{"num_hidden_layers": 13, "num_key_value_heads": 2, "intermediate_size": 1280, "hidden_act": "swiglu", "norm_place": "pre", "lr_mult_o": 1.3, "doc_mask": false}
Each number is 200 + 20 x the weight over its row's rms, rounded and kept within 0 to 999. Layers, rows and columns count from 0. The size before them is the row's rms in percent of the matrix's.

# layer 2 MLP gate, 1280x384, rms 0.0772, rows 549-561, columns 0-191
105,176,216,201,223,214,212,218,190,216,201,185,215,204,251,189,202,216,211,200,209,185,189,212,189,184,171,212,205,165,202,206,156,200,189,192,223,177,198,190,189,218,190,192,208,220,209,237,220,194,199,178,182,199,216,184,198,218,197,191,182,218,194,204,212,208,185,174,184,182,198,190,172,168,211,216,205,194,207,170,221,154,196,196,161,186,215,182,176,198,256,210,239,214,174,207,223,208,205,224,189,208,181,205,201,219,222,204,185,220,185,200,214,196,217,212,191,219,229,186,206,184,171,218,212,211,188,199,203,217,192,208,242,204,188,192,234,228,165,220,214,220,202,177,197,217,192,205,205,176,204,212,215,212,214,197,213,188,189,195,178,209,191,234,213,218,179,167,225,188,211,163,189,203,217,217,209,194,164,161,225,203,197,169,180,211,174,207,203,228,177,183,169
100,218,161,185,244,201,196,181,202,192,229,195,225,189,172,215,188,225,203,225,173,172,210,179,161,151,172,181,187,202,200,197,190,191,200,195,192,190,194,218,201,163,222,166,183,204,198,205,218,190,179,210,191,223,187,212,187,212,184,183,232,203,225,174,199,215,202,180,161,198,212,213,206,233,169,178,181,188,169,229,227,166,195,170,180,162,212,175,181,192,224,185,182,222,182,193,248,184,207,221,188,260,202,221,195,192,168,192,189,200,178,213,241,220,207,195,209,205,192,180,223,181,209,222,223,227,217,197,235,205,212,182,203,219,200,177,155,180,219,235,173,198,183,196,211,208,204,184,176,194,168,199,194,213,205,200,189,184,200,213,217,155,235,204,188,200,191,215,224,163,183,185,204,170,204,226,196,200,204,211,159,203,170,163,200,180,209,190,207,193,195,199,233
105,204,211,222,194,185,179,196,200,205,199,179,196,181,188,205,198,163,217,202,231,184,237,171,191,205,234,187,169,199,202,193,190,197,192,245,175,147,212,241,164,234,236,197,199,188,199,208,185,183,227,212,195,206,161,192,229,169,147,211,182,205,183,173,200,192,211,240,248,200,202,180,171,203,189,231,185,204,211,202,196,210,166,158,188,218,197,179,206,179,204,182,225,184,190,182,199,220,190,174,194,185,176,185,184,215,240,211,204,181,192,183,251,189,191,158,208,177,217,191,167,179,176,178,232,241,203,187,228,212,198,197,202,204,199,166,200,201,192,246,185,186,186,199,180,201,199,187,173,196,183,186,191,195,248,177,199,200,194,194,193,217,203,189,222,191,201,197,217,230,201,205,231,189,202,230,202,186,187,197,232,189,220,206,206,224,196,207,179,175,214,211,190
101,219,193,166,212,186,163,214,191,196,207,216,175,189,207,192,209,210,199,201,251,200,178,191,153,202,191,185,205,232,179,201,186,230,208,219,193,142,206,189,187,214,184,219,178,196,211,226,180,179,216,247,208,244,227,214,197,195,196,169,186,207,211,209,225,167,198,179,214,195,182,206,213,174,212,234,231,222,223,233,148,231,208,208,217,194,199,173,226,194,192,232,174,205,186,173,219,208,224,183,212,179,226,223,189,173,201,185,186,186,184,217,189,189,214,214,204,204,197,191,190,242,195,183,224,182,169,203,195,194,222,247,213,198,250,165,229,212,191,180,190,206,217,220,229,216,203,179,193,220,210,157,191,191,189,207,187,230,184,206,174,174,216,189,181,197,165,198,187,196,199,209,198,173,198,201,163,230,168,179,192,203,149,201,197,178,222,203,203,188,203,215,183
097,206,201,217,221,196,228,204,189,196,230,193,165,208,226,225,175,207,231,184,186,189,195,190,187,222,214,183,250,172,218,248,223,245,219,203,176,187,205,198,160,214,176,183,214,199,192,216,214,180,194,208,215,195,208,203,219,205,176,171,203,209,196,186,185,200,167,211,224,183,201,215,200,191,206,206,187,193,235,193,190,208,192,208,191,224,241,201,222,213,202,181,199,212,185,198,215,233,181,203,251,194,180,202,202,193,182,223,181,221,186,200,199,203,172,197,220,233,211,230,183,191,194,212,165,170,172,195,170,213,209,249,206,217,244,257,167,217,152,193,226,226,226,188,184,207,223,197,202,238,197,199,227,185,263,202,201,188,208,207,177,194,217,215,214,192,179,183,177,165,179,208,260,193,208,225,236,205,226,183,210,185,244,164,185,198,175,212,182,187,184,205,227
099,197,221,211,197,252,193,186,182,247,212,191,234,196,207,181,205,200,190,169,182,195,208,220,212,207,178,203,158,224,215,205,175,244,205,170,221,189,217,198,209,194,203,221,177,197,247,197,209,176,142,234,189,218,221,215,188,162,223,188,196,203,193,162,225,206,245,234,226,210,194,223,203,186,162,203,174,208,212,229,169,231,189,223,186,172,233,211,190,209,206,201,212,182,203,206,187,216,213,201,162,215,211,185,183,206,206,209,203,208,162,189,203,200,206,216,195,213,224,249,197,195,201,200,157,208,207,182,228,191,197,193,216,171,204,207,200,186,222,231,230,204,220,235,202,229,193,183,198,204,183,196,215,217,235,227,211,175,165,199,192,187,214,194,197,246,194,200,195,192,187,188,212,182,255,190,198,205,208,211,220,187,174,173,214,187,198,208,184,236,180,193,210
103,178,199,208,219,228,216,253,186,233,194,221,211,229,223,204,167,212,182,209,196,204,198,188,208,164,185,187,208,203,237,199,262,270,199,206,194,188,200,112,174,208,192,182,201,209,195,214,200,191,213,188,188,208,206,212,215,235,190,218,230,179,178,200,225,210,210,192,167,220,199,180,227,208,173,199,189,210,179,207,205,202,212,204,208,248,211,187,222,190,208,214,174,196,180,212,197,169,186,198,183,222,214,201,253,243,202,172,191,212,210,230,222,209,216,199,190,202,190,200,227,196,184,201,187,211,208,167,242,194,201,206,181,185,195,207,212,186,187,217,219,223,198,214,176,205,197,193,200,195,151,205,205,184,228,195,212,185,182,220,196,186,207,205,195,188,195,206,210,179,236,193,192,208,180,168,181,200,222,217,174,197,200,210,180,243,189,192,157,202,218,239,247
095,218,182,208,173,186,221,212,239,168,233,233,220,209,244,243,230,218,202,206,211,246,202,197,185,184,192,208,199,248,212,207,221,161,183,188,186,204,192,184,229,220,195,175,202,197,164,195,195,199,183,215,151,216,176,176,216,200,197,219,197,161,203,216,178,187,197,159,223,192,203,185,233,162,172,209,173,174,189,202,217,185,216,158,190,196,222,188,189,166,222,201,193,216,188,218,197,212,176,177,218,201,199,167,222,221,232,187,209,184,221,223,213,185,220,206,189,201,201,171,233,181,190,208,180,231,230,224,188,208,222,198,229,229,171,189,197,226,176,201,153,207,211,169,194,195,210,190,187,164,197,193,214,192,210,184,206,160,224,167,179,234,203,174,202,209,211,221,221,180,197,208,161,218,215,220,191,195,196,204,215,236,206,197,193,179,228,173,231,244,225,165,168
096,214,207,190,193,188,201,201,190,175,230,196,160,189,195,211,160,177,202,181,191,198,178,201,202,182,215,208,220,198,203,204,172,236,210,211,194,189,195,224,184,186,175,195,191,197,203,156,222,208,185,207,202,183,174,164,198,206,191,184,204,217,206,175,226,194,243,217,150,213,171,204,188,173,200,199,170,234,226,248,205,172,221,198,173,150,189,245,189,193,172,194,174,184,194,202,168,240,196,192,200,177,185,192,198,214,216,194,235,197,222,226,191,202,196,208,199,190,231,196,199,217,188,220,215,230,195,183,197,200,199,211,187,182,175,187,208,193,211,222,195,157,213,230,218,195,192,187,192,212,213,175,187,207,186,216,179,163,200,160,219,183,213,194,148,205,196,225,231,211,212,211,218,222,180,208,246,183,163,228,213,218,210,177,220,184,184,220,177,211,219,181,201
097,200,181,224,177,180,176,210,178,211,197,204,165,172,209,214,198,194,182,220,190,207,201,189,194,213,180,183,209,212,230,199,212,182,224,193,219,211,187,196,173,219,198,172,207,179,194,215,230,194,207,212,210,196,214,148,226,197,207,202,191,163,181,229,205,191,203,192,227,171,201,193,175,198,207,212,206,217,183,179,185,202,170,165,175,225,212,220,215,206,193,206,214,185,246,173,196,201,216,212,190,191,222,198,202,193,218,181,219,225,170,161,188,182,229,186,169,250,203,234,189,232,197,210,204,197,188,229,192,164,222,206,227,175,192,210,205,214,220,189,188,194,224,211,178,216,184,220,219,176,204,175,205,206,181,205,237,169,217,196,174,172,207,204,206,247,218,160,172,138,204,186,194,179,191,199,195,223,223,192,192,199,202,195,251,189,183,167,189,214,198,209,218
095,156,203,224,191,193,232,196,202,201,211,207,216,210,227,224,205,222,209,179,214,175,214,185,225,218,195,229,189,233,188,150,176,156,192,197,233,195,202,181,243,216,209,206,211,215,189,237,202,235,171,214,199,234,203,187,176,236,233,186,197,204,177,225,159,222,184,231,177,175,202,176,241,215,204,181,232,191,213,167,236,175,186,185,205,200,171,166,192,178,184,180,194,177,180,189,217,193,177,193,189,219,223,213,200,214,205,195,213,195,191,209,208,216,190,202,242,190,230,220,191,173,188,207,212,194,195,196,213,216,182,209,193,224,215,219,205,190,177,188,216,176,195,188,224,208,201,199,200,245,166,185,195,225,197,218,181,208,201,216,210,190,167,173,209,184,190,186,173,189,202,223,189,198,198,234,175,164,211,161,170,204,226,168,167,207,170,158,179,204,186,216,204
099,204,221,205,200,193,189,189,202,178,163,205,220,212,246,215,198,179,193,206,199,192,212,191,181,236,203,203,190,173,195,197,233,236,213,168,166,204,230,229,180,188,231,191,218,209,219,214,199,206,219,229,181,222,210,155,179,235,230,169,216,171,192,202,213,201,215,238,197,169,201,209,188,221,205,223,162,215,194,223,201,179,221,203,202,217,189,203,199,189,241,192,214,213,190,203,181,204,218,195,252,221,213,230,229,240,215,196,233,220,220,195,212,213,197,203,194,178,216,213,203,205,206,183,186,212,175,175,234,227,176,237,211,193,204,197,229,203,166,198,221,193,201,209,210,188,183,207,200,198,195,227,210,205,203,186,186,191,171,205,228,210,180,223,206,223,172,230,165,209,193,176,224,219,225,184,210,195,190,224,202,170,216,194,198,201,217,176,202,220,147,241,177
098,205,215,182,220,208,223,176,206,199,217,187,201,183,177,188,220,245,207,201,222,221,193,191,186,210,185,200,194,188,201,216,206,210,162,214,181,207,159,174,207,214,220,185,201,183,165,195,224,211,192,219,175,188,188,193,190,214,186,187,179,172,226,208,178,196,249,162,225,199,182,147,179,201,201,203,164,177,171,256,169,202,216,175,229,218,217,179,190,211,217,190,182,207,201,193,186,179,176,239,222,189,216,188,197,210,212,240,189,188,233,144,187,181,217,165,188,203,194,191,247,171,218,184,200,201,216,237,156,208,196,208,180,190,205,198,214,223,177,187,177,201,204,202,196,191,170,199,184,196,199,166,247,191,214,199,168,210,205,209,220,207,217,198,239,239,198,226,166,186,190,192,232,216,180,200,202,210,222,186,205,176,187,196,214,178,180,226,205,171,212,168,191
# layer 2 MLP up, 1280x384, rms 0.0761, rows 549-560, columns 0-191
110,198,208,188,198,205,208,187,196,215,179,210,221,212,206,185,192,185,226,196,243,213,256,197,208,222,226,207,195,199,173,146,208,196,223,162,191,209,225,194,192,217,228,194,211,175,201,170,188,190,185,194,194,188,199,211,221,168,215,194,185,183,200,202,215,186,180,203,211,192,188,218,224,211,181,226,235,208,205,166,185,181,215,216,206,198,172,200,221,211,226,222,238,188,202,190,198,245,190,178,183,207,223,218,206,192,206,217,235,196,188,199,228,182,208,242,216,216,190,193,249,193,188,206,208,221,191,186,224,187,206,189,190,184,202,227,199,194,215,216,190,257,190,188,232,226,145,189,257,195,190,156,205,186,188,201,183,179,216,222,243,224,191,192,183,215,196,184,212,170,180,190,201,230,197,226,181,178,174,216,210,187,201,213,209,217,183,220,198,194,193,159,177
099,191,151,203,210,196,173,206,183,158,180,217,191,191,204,271,208,168,208,170,177,169,219,188,183,192,198,158,214,228,203,194,233,187,189,200,208,170,202,222,184,185,197,201,190,200,221,165,214,204,193,222,205,229,192,218,175,170,196,168,189,202,205,183,201,222,202,215,196,200,182,191,210,177,202,226,181,220,162,193,186,221,206,205,206,176,180,204,221,200,194,197,182,199,192,177,190,230,211,174,213,225,181,202,161,185,216,220,228,198,226,201,186,188,197,171,230,212,186,191,168,225,190,213,165,201,200,199,202,188,169,214,161,184,222,213,190,182,214,203,216,207,236,234,207,200,194,183,205,206,208,227,209,243,184,180,184,198,204,140,184,190,173,201,218,171,201,196,196,218,240,222,213,187,182,194,200,195,203,189,173,190,206,169,199,175,223,185,191,235,196,186,172
099,220,201,212,206,234,207,198,212,210,198,218,193,206,220,206,217,220,199,205,191,213,184,201,184,206,199,200,244,207,197,215,145,215,224,233,203,205,211,209,207,192,195,174,197,211,184,227,229,225,224,195,204,173,196,219,201,222,198,167,217,209,218,245,207,229,169,208,169,198,248,177,180,182,195,168,214,226,183,166,215,182,222,214,236,180,197,177,169,179,205,242,207,198,194,211,184,208,229,239,169,213,225,191,193,172,161,194,163,175,167,205,189,218,207,209,189,207,189,195,236,232,221,202,174,186,225,211,176,207,226,211,213,199,187,229,192,224,204,197,208,184,206,199,203,187,210,217,223,194,211,209,194,221,180,199,216,172,202,239,188,169,199,236,145,201,189,221,205,220,196,208,180,184,157,205,187,194,202,219,165,212,199,193,181,131,232,238,230,197,187,220,185
096,207,202,191,218,176,199,196,203,183,174,174,215,189,169,200,223,182,191,156,228,204,212,231,185,175,208,187,237,233,209,207,155,209,196,202,196,192,218,186,214,192,203,195,175,214,200,168,173,208,238,193,180,187,189,204,213,202,225,218,184,202,207,227,206,202,219,211,216,237,215,226,199,182,184,192,192,175,213,220,226,203,242,203,179,171,208,210,179,197,202,206,173,222,174,199,177,161,198,220,231,187,173,196,207,206,182,177,199,222,228,213,231,208,207,174,187,224,226,198,225,148,181,179,201,207,228,198,211,236,193,212,191,156,196,177,204,156,240,187,222,194,221,181,178,212,216,227,224,172,176,199,183,175,184,190,212,184,202,208,188,193,194,206,158,226,196,201,221,188,196,193,235,202,191,185,210,200,200,224,201,193,219,209,212,207,192,209,187,201,168,238,197
102,204,199,197,249,184,239,209,191,229,178,215,236,233,196,183,203,233,210,217,211,178,207,216,200,165,185,181,241,197,180,206,200,208,198,177,231,187,166,218,195,203,216,192,236,186,169,234,208,202,207,201,212,202,210,199,206,195,212,213,187,148,174,213,216,187,207,183,240,203,222,214,210,183,207,213,228,168,211,173,178,209,180,200,181,217,162,219,219,218,213,218,194,232,191,183,225,206,218,197,211,152,203,203,166,196,207,178,202,202,226,219,210,211,194,188,155,203,208,188,211,175,199,167,207,192,215,200,169,173,184,174,211,188,226,190,199,171,231,218,191,241,168,182,228,192,218,221,220,207,179,176,205,184,222,242,174,227,199,149,201,203,204,208,223,202,184,183,217,157,179,188,189,210,199,214,185,205,165,211,197,204,204,186,189,185,185,209,183,207,202,201,210
100,196,175,147,198,176,155,167,190,187,145,190,169,214,207,195,179,229,202,216,211,212,230,182,191,189,206,189,214,222,181,215,198,192,214,213,224,193,238,211,203,168,206,183,193,226,207,220,188,209,177,251,188,195,183,205,224,208,209,234,198,205,177,179,176,222,227,205,207,211,197,207,238,211,231,204,180,168,201,202,163,219,167,216,225,209,195,199,207,204,169,214,228,193,192,213,184,209,187,210,189,217,183,187,201,180,211,201,214,185,164,210,180,165,179,196,194,160,218,208,195,187,221,203,216,208,214,203,199,227,197,173,201,198,211,194,183,188,213,222,182,204,181,209,191,176,186,185,180,202,232,209,212,207,162,179,202,196,211,178,217,182,190,186,209,192,198,245,193,204,169,215,207,203,163,165,187,225,174,233,204,202,215,206,237,199,177,199,194,165,193,182,187
099,205,180,230,206,237,194,211,234,172,180,225,229,196,171,202,177,207,200,204,222,193,169,180,197,212,190,207,220,187,186,185,185,185,214,197,186,212,189,217,195,231,217,191,179,184,257,193,152,193,187,194,191,210,218,213,215,189,223,189,216,256,233,241,185,214,160,194,212,194,198,203,194,187,207,182,174,208,191,194,222,206,203,227,213,182,207,199,217,215,192,223,189,193,211,206,201,194,229,207,185,211,176,206,212,195,222,189,163,207,166,203,215,189,174,188,201,212,171,177,194,191,228,209,225,179,206,197,193,185,181,221,193,184,213,197,186,250,215,168,203,203,218,211,173,177,218,243,176,207,184,180,187,190,200,188,213,194,194,202,199,214,166,195,206,217,201,189,191,252,180,206,214,201,208,206,171,184,166,212,224,214,196,200,229,159,206,227,206,202,218,187,179
094,177,173,210,199,192,255,212,217,201,210,220,184,209,178,186,211,198,178,178,203,227,245,215,190,212,212,196,219,228,230,173,174,201,205,199,160,213,202,218,209,199,194,206,218,193,184,194,197,234,191,217,171,183,197,213,193,167,219,175,210,197,178,233,206,205,214,234,222,203,214,217,175,206,200,214,180,220,201,168,179,184,171,194,165,207,205,200,187,195,199,164,188,206,210,191,169,224,219,203,234,211,177,202,170,149,216,190,197,196,213,218,184,182,187,183,200,189,224,221,217,197,165,219,168,236,163,206,225,182,210,188,193,211,160,229,202,218,206,201,179,245,188,199,209,193,214,221,190,201,201,199,212,196,208,170,264,187,168,186,202,198,187,190,204,245,216,206,186,181,194,230,190,223,209,192,182,184,182,214,192,224,201,173,229,207,213,198,185,187,171,201,174
101,215,211,220,218,179,198,180,185,197,207,174,227,189,187,220,202,212,225,219,223,190,211,197,261,218,202,227,213,208,172,206,230,201,212,191,231,209,219,202,190,175,208,195,214,225,235,198,217,239,170,209,221,190,174,165,228,223,206,218,137,192,219,177,228,161,194,196,192,192,211,215,206,210,219,220,182,180,204,203,201,209,220,189,207,204,179,190,172,192,208,210,191,191,195,175,188,151,198,208,168,213,182,154,220,203,185,201,230,219,209,205,177,196,175,162,182,185,191,203,186,183,202,215,186,181,209,215,207,178,180,222,216,243,168,177,261,197,203,225,194,181,210,181,234,198,238,210,209,193,180,215,226,177,183,198,179,191,202,195,173,190,188,211,201,234,220,200,224,195,217,195,207,194,191,257,208,211,171,209,182,200,166,190,219,199,194,260,198,231,220,210,191
097,207,185,205,191,214,195,217,194,222,194,190,200,187,184,221,228,225,190,211,172,208,166,207,165,215,211,191,213,174,209,201,173,191,225,200,212,195,195,190,212,205,184,192,244,188,222,209,219,220,223,159,224,173,208,172,246,232,192,211,188,186,214,182,246,206,191,200,170,197,204,176,178,195,207,220,173,237,214,187,176,171,164,199,178,181,223,198,183,184,195,158,222,208,211,188,203,215,215,209,205,209,177,170,200,225,223,160,213,233,194,193,206,198,179,160,162,243,162,195,192,233,213,192,207,175,221,192,214,183,205,202,214,182,203,207,193,179,208,203,182,182,201,209,178,199,206,209,187,159,197,176,245,182,183,185,245,174,190,198,164,218,217,234,181,154,203,160,191,190,211,178,173,183,190,225,187,214,231,204,184,208,189,192,219,165,184,207,173,226,202,204,217
097,235,227,208,215,184,222,192,186,219,188,192,190,212,191,191,198,194,189,189,211,205,194,203,214,193,195,203,189,223,214,181,230,177,245,203,226,185,173,218,170,217,204,218,215,182,211,173,200,161,220,223,191,182,175,196,168,212,167,189,191,208,200,182,260,169,219,201,228,225,193,222,181,177,203,225,228,191,191,171,184,191,194,211,196,167,209,187,198,213,223,204,218,209,237,178,213,229,197,182,222,184,196,198,168,214,199,197,179,223,196,211,234,225,214,204,218,229,202,221,203,184,180,204,178,193,229,192,200,168,207,228,190,228,225,180,205,204,187,186,226,174,186,211,200,197,162,188,209,209,181,230,207,191,191,188,182,200,195,214,216,187,178,159,195,219,191,203,221,203,232,180,216,190,189,171,186,229,190,231,225,170,209,201,202,188,185,222,175,184,181,206,215
095,173,147,225,189,215,204,193,176,225,219,237,240,215,220,186,211,186,225,213,186,209,181,200,207,185,191,193,188,192,220,178,187,227,191,225,210,226,203,195,185,186,196,207,222,220,193,193,196,209,200,189,202,217,196,194,199,199,173,216,210,198,224,187,185,219,201,214,192,195,215,204,150,209,205,236,211,198,158,208,169,231,227,169,224,231,191,197,165,212,159,193,196,204,190,230,185,181,181,209,209,191,166,207,188,216,178,150,230,164,211,206,186,242,182,177,161,191,181,205,185,205,226,208,214,179,208,190,169,219,198,188,185,189,178,219,207,224,203,227,198,192,229,198,201,205,201,190,213,191,237,185,223,172,217,208,174,206,206,218,210,218,216,163,209,155,200,220,204,193,184,208,221,217,196,189,202,269,216,214,186,197,193,203,216,210,195,198,180,222,180,182,200
# layer 2 MLP down (transposed), 1280x384, rms 0.0642, rows 549-560, columns 0-191
100,197,190,177,192,204,183,199,219,225,206,201,211,191,188,186,213,211,199,157,178,198,192,202,218,211,241,203,251,204,216,204,209,192,218,207,208,190,211,219,204,189,212,205,204,197,163,184,171,215,192,186,230,207,201,182,221,203,200,225,211,205,190,179,186,203,188,192,199,219,215,234,188,198,186,233,176,175,204,218,219,222,210,174,224,186,187,195,177,198,176,217,198,168,207,167,158,157,170,206,200,203,221,200,198,228,182,205,195,196,208,208,178,179,152,198,177,176,222,136,201,207,172,225,199,180,191,208,189,176,194,176,196,201,157,175,215,174,186,186,170,258,174,189,200,172,200,214,221,181,200,213,201,197,187,200,228,232,190,226,218,207,211,197,193,182,192,204,204,204,211,183,225,196,235,209,206,157,177,195,232,191,198,235,165,224,212,207,229,199,190,179,226
101,227,185,167,235,174,194,185,155,204,201,205,206,183,223,198,186,225,219,235,221,196,199,170,153,179,189,171,195,208,188,159,219,183,194,236,194,192,208,234,186,159,210,163,166,187,193,204,202,173,200,170,206,212,163,206,175,201,189,220,208,213,178,219,206,222,188,221,167,196,186,232,191,209,237,224,190,149,193,181,224,211,191,204,211,189,205,197,219,172,181,166,190,225,195,222,233,162,203,174,207,206,227,186,193,204,190,181,181,202,203,221,187,194,213,207,184,190,216,214,193,214,193,211,203,223,207,196,210,180,158,155,178,221,174,198,206,203,157,179,168,207,183,201,230,196,208,194,201,201,215,209,212,207,184,194,196,194,201,209,173,179,186,194,205,184,212,206,179,229,204,203,191,230,225,238,193,199,154,171,164,209,183,172,199,167,204,165,197,198,245,187,207
100,217,227,190,223,206,182,187,188,206,196,239,217,192,222,203,199,243,189,213,224,205,208,157,169,183,201,200,192,194,210,211,224,197,205,204,218,220,211,206,164,209,175,186,188,206,182,189,195,204,196,212,244,183,209,176,218,201,167,179,206,213,215,195,159,201,205,201,205,192,209,214,181,233,222,171,215,229,234,222,226,216,209,173,204,191,213,224,221,197,215,183,178,159,174,199,205,216,181,215,205,206,197,206,213,234,211,174,230,211,210,184,195,187,174,210,192,187,215,190,228,176,192,174,229,193,254,231,152,160,206,194,200,241,194,239,180,208,207,191,154,183,196,208,184,210,219,218,166,223,211,189,201,214,173,208,186,221,203,205,149,207,221,147,209,215,196,237,170,184,230,196,166,216,216,199,209,201,169,231,167,173,197,202,209,166,192,230,224,238,213,190,205
100,185,208,171,226,213,181,213,178,206,208,220,190,239,224,196,186,195,216,179,201,202,238,225,179,175,179,222,198,207,170,211,219,200,198,220,217,166,180,223,189,189,190,212,217,185,212,212,212,207,193,200,205,225,192,205,207,189,169,179,189,192,228,230,178,199,177,168,203,234,179,187,217,201,199,185,221,220,227,191,162,214,214,187,188,227,206,171,233,198,210,189,178,196,188,217,205,192,207,190,206,234,205,194,181,188,162,207,208,163,205,189,180,195,192,174,188,210,178,225,185,207,200,186,200,194,189,203,197,188,233,222,251,223,261,204,189,208,175,178,203,199,188,213,190,245,179,174,227,247,187,196,208,216,227,221,205,209,233,177,213,181,201,199,157,202,208,195,202,240,198,220,205,181,210,219,202,220,208,166,187,224,237,210,188,199,153,210,178,198,185,177,192
101,208,209,231,214,193,201,175,204,219,166,166,241,213,172,227,206,211,200,213,202,190,216,186,201,173,167,199,189,202,175,236,206,209,169,213,183,168,210,225,221,192,205,146,220,170,190,218,170,210,222,222,187,191,214,224,187,217,204,190,200,157,212,177,225,215,188,194,196,201,253,176,219,214,211,242,210,179,186,197,172,200,214,202,198,193,255,190,185,205,171,169,224,227,208,186,178,233,213,189,192,201,181,172,169,206,174,171,192,182,198,216,210,228,212,169,167,203,239,207,193,223,193,188,225,192,189,220,195,178,227,200,193,223,190,182,212,210,212,211,189,177,208,200,212,163,184,226,161,187,200,172,207,192,169,197,221,223,226,216,227,166,214,150,211,186,207,217,164,161,203,210,179,193,202,181,189,205,192,167,195,183,203,217,216,216,203,183,179,206,190,240,194
103,200,187,189,232,188,195,192,198,194,222,223,219,224,204,209,189,175,210,215,224,190,200,211,184,198,184,211,207,212,183,232,188,218,213,171,232,225,158,190,212,176,166,196,209,239,203,166,196,215,223,212,190,204,185,235,195,193,215,229,237,236,202,178,210,217,207,185,196,197,191,221,205,192,203,189,180,205,211,210,200,206,187,177,209,199,217,201,203,180,171,217,219,212,216,218,232,239,161,169,169,208,202,207,179,190,242,189,197,184,207,190,188,224,221,213,218,196,230,205,223,206,224,209,230,177,216,222,200,182,167,204,206,221,184,206,217,193,194,202,187,241,195,208,166,214,211,219,179,183,166,174,209,198,162,210,168,205,197,209,206,192,216,196,198,180,220,205,224,212,180,182,175,162,201,208,223,232,197,202,197,231,198,215,233,232,192,201,201,204,213,219,179
104,205,203,200,229,206,200,184,175,201,212,234,227,195,179,216,165,188,232,192,200,168,224,228,215,172,216,208,205,201,180,168,169,189,203,217,227,197,219,209,237,175,154,221,183,195,180,206,195,203,203,208,198,192,196,201,214,204,175,202,196,223,212,195,227,184,195,189,210,189,208,220,204,203,200,220,225,223,207,208,177,211,190,179,181,214,199,227,197,213,191,170,214,211,185,212,200,190,192,216,184,178,224,182,172,198,175,196,216,188,185,203,183,239,205,170,200,222,182,216,191,196,225,205,171,184,223,205,202,213,243,196,232,205,191,224,195,198,171,227,232,177,216,171,195,191,219,202,185,179,186,186,249,192,161,172,227,201,197,180,188,204,185,213,191,215,194,221,226,220,213,215,205,190,208,230,163,202,189,197,195,214,200,165,202,219,174,198,187,223,199,195,209
094,143,195,208,151,198,216,195,195,225,221,210,219,216,222,220,220,195,177,209,149,195,211,245,187,202,181,250,195,213,151,185,164,209,205,188,225,204,195,188,216,175,204,208,197,189,226,201,188,209,172,197,203,197,193,215,252,223,210,220,181,192,198,180,196,160,205,170,205,207,172,200,186,231,200,173,196,182,236,189,224,221,204,220,225,169,179,223,201,199,182,198,227,221,199,211,165,219,216,189,216,191,226,211,139,201,196,167,194,175,217,187,218,203,192,181,196,206,170,215,203,195,225,224,203,183,191,216,211,217,182,207,203,234,216,200,183,179,169,201,215,192,236,180,214,217,185,220,182,183,190,152,236,241,210,206,238,236,175,199,215,197,197,186,230,232,220,231,171,190,201,208,245,217,185,201,229,219,233,215,199,206,218,185,209,186,209,201,199,200,184,217,205
098,203,207,200,183,192,202,202,205,221,202,173,205,195,190,193,217,193,233,214,191,186,170,196,186,232,153,226,211,166,207,213,222,198,220,212,197,201,182,186,235,166,188,192,211,203,230,196,187,185,196,216,198,213,213,196,181,225,207,201,201,196,170,188,235,185,218,206,183,176,173,174,192,200,175,217,201,225,187,204,224,253,180,179,198,193,194,255,183,200,163,177,217,210,233,200,212,172,191,160,167,209,222,167,204,181,180,211,202,231,216,192,189,223,217,187,184,180,177,197,199,212,217,187,178,212,180,192,184,207,188,166,209,205,178,214,231,231,189,192,183,159,234,204,189,203,191,186,179,233,216,178,196,175,189,215,195,189,191,205,177,179,211,221,201,235,215,231,200,151,220,211,218,213,177,233,201,169,222,228,200,182,211,201,202,231,222,197,204,170,204,195,176
098,184,152,209,198,159,187,180,158,169,210,178,205,198,198,213,203,183,170,204,211,243,199,176,198,203,199,201,201,175,182,185,169,195,172,209,213,242,200,215,198,190,189,209,222,205,187,164,193,227,219,209,207,179,186,228,227,212,225,183,188,204,174,196,197,224,161,214,187,193,171,206,192,192,188,196,170,204,196,182,204,196,214,178,202,208,193,236,216,199,190,209,175,181,217,190,209,172,187,236,170,168,213,174,199,192,221,201,197,195,224,206,201,198,205,234,231,208,196,210,220,183,200,155,220,185,176,210,203,217,173,214,182,189,167,191,209,156,202,215,188,255,196,211,205,204,173,193,187,201,207,237,188,203,202,211,204,203,190,196,226,163,174,197,224,189,213,212,172,239,195,223,141,201,178,190,214,200,215,220,201,198,197,193,213,200,204,180,215,224,201,172,204
101,240,171,210,197,194,222,189,202,212,170,212,187,212,224,200,196,238,196,186,212,206,181,186,231,209,217,201,210,234,203,208,159,201,236,222,219,203,227,164,197,221,213,177,214,236,183,188,209,203,186,185,191,173,189,203,189,208,238,192,223,198,198,207,175,228,208,199,192,223,182,200,216,225,230,217,172,204,214,204,219,214,177,184,203,198,197,189,181,173,241,193,173,179,210,179,214,208,225,197,237,230,225,216,199,212,209,193,172,208,181,208,197,228,178,168,186,210,244,239,180,167,189,219,211,225,168,185,218,198,175,194,208,203,225,183,217,206,212,173,201,156,199,230,219,181,201,165,186,207,211,215,225,222,209,200,180,191,214,185,211,159,204,178,194,198,190,214,183,174,212,193,201,202,210,202,208,170,217,211,203,189,203,143,179,210,197,167,177,190,227,194,240
095,208,185,203,213,180,214,194,224,177,156,239,197,201,177,214,209,216,216,192,194,240,192,205,198,207,165,179,205,267,145,181,200,179,166,227,225,191,198,203,198,193,193,170,188,223,179,212,209,185,164,194,202,209,210,191,183,173,176,191,188,201,218,198,224,185,204,229,184,173,178,182,192,220,214,205,184,182,205,212,213,196,182,186,215,211,219,181,216,247,216,203,202,201,197,180,271,180,194,204,178,175,192,182,195,191,213,203,202,193,225,211,212,220,208,209,186,175,221,239,180,194,210,192,168,200,201,164,165,212,188,183,200,181,190,225,183,185,217,220,197,186,210,203,201,192,192,158,220,193,198,195,167,205,190,202,189,204,193,177,186,219,194,184,166,208,196,235,217,219,200,217,246,220,203,196,202,231,225,220,233,173,192,203,177,251,177,210,171,201,219,200,204